Part of a small language model's weights: RMSNorm before each block, 5202 steps.
Each number is 128 + 24 x the weight over the matrix's rms, rounded and kept within 0 to 255. Layers, rows and columns count from 0. Numbers have three digits each.

# layer 2 MLP down, 64x64, rms 0.145, rows 0-63, columns 0-63
147112154158128090104136143152146159157101115123118138096112126102096138104144139153140165140085100111118121179099149176136136134078131157138089079151079118082179128138112133103090085134158092
178201138130105121171101118124136097108127131075143129092104163147143138120140128104141107157121092147059134123139150105135087162119123145143158132079071104175095171126135195124139142134132125
112123141159121113113125111105093144099111138103113112117149138112121104115146109160097122127128129109097115102156100102120136070156075132141124132127127191113110116119156116086142118085157152
135125124094130119143134127086120138111111075108111105104147140138102124112133139111126122172160137105100087117136092107153138148109096144125135125112136128128118100071138133126161080118126130
126111158112122121117123124131172089120175093129125104122129117138129125118156144168167128106137143131168116063128148167091155108164071153044149131088132109105127111096159151078118125127152146
110130121135105169125080176105125157125116138087102136116185141079078142109091176143114131106105085128171122101129111137145090117116157149132103131081105101091164166160160136115171117096128122
103144156135114147119142154169136146165156140111146137184168151128135126148151159115112097130107107135118110110108114109102106116131129126127096132137137137144157124120134135156104073090157157
131076099149131114111144117114132113125173127125102103166157154197118148131139100134126122143128138080117142154109126153120134171131136145126139093108140158132137121106147103142125130132171128
162135090156144137136096101176122110161163159148125163088138099106110112121145097133136153130134134145136139128099111082166118130168096100148160130120128132100136101160135090095129108116153120
146051166109106113144149154109163150114115150143135156116137168114114142140133153109135170145116101116125143160118151158134102127141123099173131129090120158169182142175121112145090129167127088
068167168161068145093138093134111147171131155163083146084121135102140108079133131077076065098066192142129095113146090134137108152147171091125118141123108103136111126095105111136135120116140139
117110160130133149132162098144120095145102129150116127120110113097175127145123092126161122105155148149120145123187134102143146146099132119130108105095146130136143163138138138111116095120129127
156095111112143125145154138096095142141103130109137070148101119142159078142084183118118159195143115102142136091082140150184086101122159083138094073163126105153189141177143107101136153127129150
108170096099105142132120137135096145104072132094131135116160102129142088109138135142098140132137136135110130149102117134105126157119129140105086116134148139118102129160171132114122164130116134
118118123136117123136121127115144076172117130117121097124155142131110093120159150139152134147084112123088091153107130096102104108128127102125114162146170153132114125125107124122085131168129143
149103085158110111163148141123098166126170097138123145113138166132105148132147145146132113131126095092122165119132147114105100148179102113121119078118152112109115109134100072081097142126130112
126101111120103138073106146132114130128123138136122139117136128124117163126164106145165100102133171184145138099167152111100109078141122126120129144116137128111107091090141130139124142107143165
159100110116127094104117137124137120133148155104155165142108159136110149142112112132102168134133106086119134152108125122129127138163114121123154148176122155155125148125078121114136152118131105
153125095134104093142095163128124090107139130128136151087140108127105086124109147113107172131117113135149055127108194152109106104110141120068120109103107137141164149124145140105124111137095124
115103152110100112101149112124129171091135117160159127141164125098131100101155104143120141096124152119132087140131080107125145112149108152130192195157173183115086072114126090157130128144150172
147085114078145111149092124110113119138113193092128119133108121148122150146127117106127147143105102132148127139102141119110127107085168140118116104143108137154176123120154147127110133124156134
114138107141145125145165094105108145144107143102118095125144123150092132156145138096116130087148118118137152110175143116114143149188091157107127112109135150154098135122111078157091135119140171
159089104145082135143096155133156097078111158096099142085106138110134130092119127070095154139119138144146183060082122145144103112133149084154126113129152147114153144128159124097134125130123183
133084122096097132125146074129115112087157133092110162136124119188163179147106128106102143141175116125113125107111125169158150098116133149104138129105159159098171143135128159167158074148156136
155090127094164149129125142124147130078109126126112116115113102123152151155132170149143159134152120094154095141123146125180153133083133126133114135148078166136161139119137131069124127104146086
123177116162150088155133107161136110150102163166131125185129109182140118155090104129174109095118133120107114137127115139092111095174076150127154148162128143147118109115135104098115122088124167
124148120159115127149103116127138144145139067108109111074132179123115130110134136117154129125140175157165112119109136117133119118141106103109152087131135174163109149166170136125138139142111134
149133126134134154111091107119124125135141149154130117148119082120153164144144141135139131136110130104143131153120086122119170139169157108108156119107101108127142105127120113134116099096065126
109143122149136117145116152148162172130108128125105110140164145136137096132116111100141137143096072090127111110108135134130075162125126132132137156120120142124183191146121145137088107108157138
084139125144132152106124121100111139116115107144164092095072121137160093161126129119111113115101136125142118150122084143148103155139126134097161148115118109107104141110147110135115161132137091
156153146135120125139124109108123156126150128107100122142169154147102129089115185113138146101126143144128127124155143130116155131157126165090132154145114126109133128199117105119123177161127165
113090103131098105150164144153136146107121088131158145155139108165122130126131152180100114128094178111108169145165138146078139101116149123109118133161088123157109138127103119176157120161143121
111130126142094122137131136155141154102142138138171137156123160121182113091127140096101148111151144117083140127137139113106114129137132128130166131143121149143130156105125134134107134132086134
132140125138157188163132086173187099149154118096101079124152133182133133135072121139121106143136143123129132129151160101123082133112138106129118150153113146138158121160194154151097189128104183
134150121137141196076122105117125147158150091147091137157119148150144088123178182137099112129212154141146153136134097123103121138164126152142151155131181120191105140140137134126112156165162114
129132131081105147144125121098130142124163104134117129123121113128136158088110124133130151133107138060117111092109132152154135131133138120082131143108145125120121131094130086127144167112157103
100134084112137126160136096188135115146133132148110121139156107118141138143129137072135126130147130174133141158120153128107132145150149117125153114109131154163143111160098117123123122095131105
164157133085099183128122151108176119116131161109128164135138046166057171105121120128135124141130168143121142142077145078131152118103166129161086088118111137140136155131126146148133159157109094
079096128112108134163100163107116165148110101105137148154136123140089124125089119127129143124153147100108127082060164129185097147153140130150101137148172163151159141134187152117087145139094138
146152169119134176130105163154092138136104106129106122108160107158162147166102117149140148152136124131135131128144132130114159124109115094137170125141165114138114103137122095128197100084134147
138155139145149120167122106126156099138113175139128146111118131139089167089150100079111139114105133123110103150096134169125143111140151134136165155177115070133103127121140134103158125092113111
143127137125155167089166138115123115110098076139135166135135088114128132151175123142123122131126137135118136147143084089121079103109116140132162159171157136116116101173148140116128105119135095
151161114145084151120103165125151133116126133126105129105155147144109094103125166116156133163117113130160139130126145131120157148115140169134090128147114160108178137121112063101157141126110128
122158107087149158104153120114121136118118137105093159116152119141119112116122107174142121107110125123111120144110103089151115118156077138125177099090121124154119116108125113142112113141111159
124135103126150143117156160139151110162172150153110161134135072114137132097108088129144124134123137109146114108089116138129130121112160121144115112134181116122098166128138160138126112117117126
125123130156122110163098146070165123113139137152103161129113103128095173128138137106084168086099105088152168136109133116156136114116166114162096107150134119126153161155117108085110108135144153
153135151122139148157123117128113102115174118113109087165148128125123082125156141131086131096119097124111165160150086097118127115164134133094089100183144089141128122136163101146118145093111124
143106087156115158105113149130125151101140158152110097113120129134177153100130143131179117139116127102120119109142137156115140145143151108104101120137092141119105115119168153116135111086104160
114136102134159139140135109106158156139119118106180135139124132133135080112118142147131108121191098107133143136168114126124120151062125141123116154118109132135117155084119133127164126104111153
131112127118115121138109135134137097133135144132129140154124131133107120137086134160144147123148113103098100090110146140172125128117148126109142145136140092118144158134110139097121122142177120
113122115115172145147137160162141098135117120154106112112137115087148124131131096121115125142143156145171118165112153138126119124144125140106143172137130133093104167115143137115187119133129156
170134144078098095086102133141147104177086128105089115123177139127119139074096155116157090158135102111101104122135151120094123083128187101132088085109137136095095106096183145124101130086115129
131112119092143144109147121116137152099152121131160164124137133138077152112115148174173132146135120119095085073105091133144123144130124095173145060131124159132169114152088120130136148121154126
117129110156137155186098113149150123156145126102141131119130150106126122113113106123149102124122121137116100178139154163156159104138115117111110139128114150163101113107140092134116123120141144
161151132084106125117100136171152117146154127075108154138136115112134135126067143144194125116082094119125151114125132105127120137099131161128134127121140096133140128153152133127128131107149121
183137091101130128170088138154099119105081080153115132156114136168147122112158104156116138146157140084134115140088147131152081125097141194086140114130100081130137138113114168115088123114154095
134113159138139145150096087133127084140159110136122119118154108143135134091104146084102166142100131101125133113100134131142129140142156136114122114139122082157152132159121130093152119150105158
140123114133132102109090135101118136104100131158150136064141135113135098157132110115116120142108095127082118125098087143114156142105104107092111132140148127094126127166134130133121138168154141
163153149167141115131074141134120106141132132144074098136090123108164114111119128131130124159116136133142123131118142133133132160125119143134123110164092116116143150128142138138096134101126088
162119141097073136114071166144115123098108108133139097113089129134150152091108146134138174139124062148152163149125114145140138111125135157122106137129101151129154163161133125116107142095096115
131112163150147123140127151123131134144158133096159099155106086130107140127120124125148118120142111176161142130128141167144103188117153128139136139125162116107147144128100120105111153118123153
115160126139135137129153120132161133097119141139101062189153094097134157142172125165100089083126118088079144130157140140151117144132163105101157152132073127121076152131128145183097145123070126
129111107154115126127083120129104174160112126172152150147119101107137147149201117148117074086139154133131135126147170114133133135111133124078130146186143122110121090110157133122155113175162112
128119138098126156117131137086113163157119114165115142118104168142148132131153162124110108148117107140165086103087113114159110141119129162107126129098130119193132127110104107152087161122150083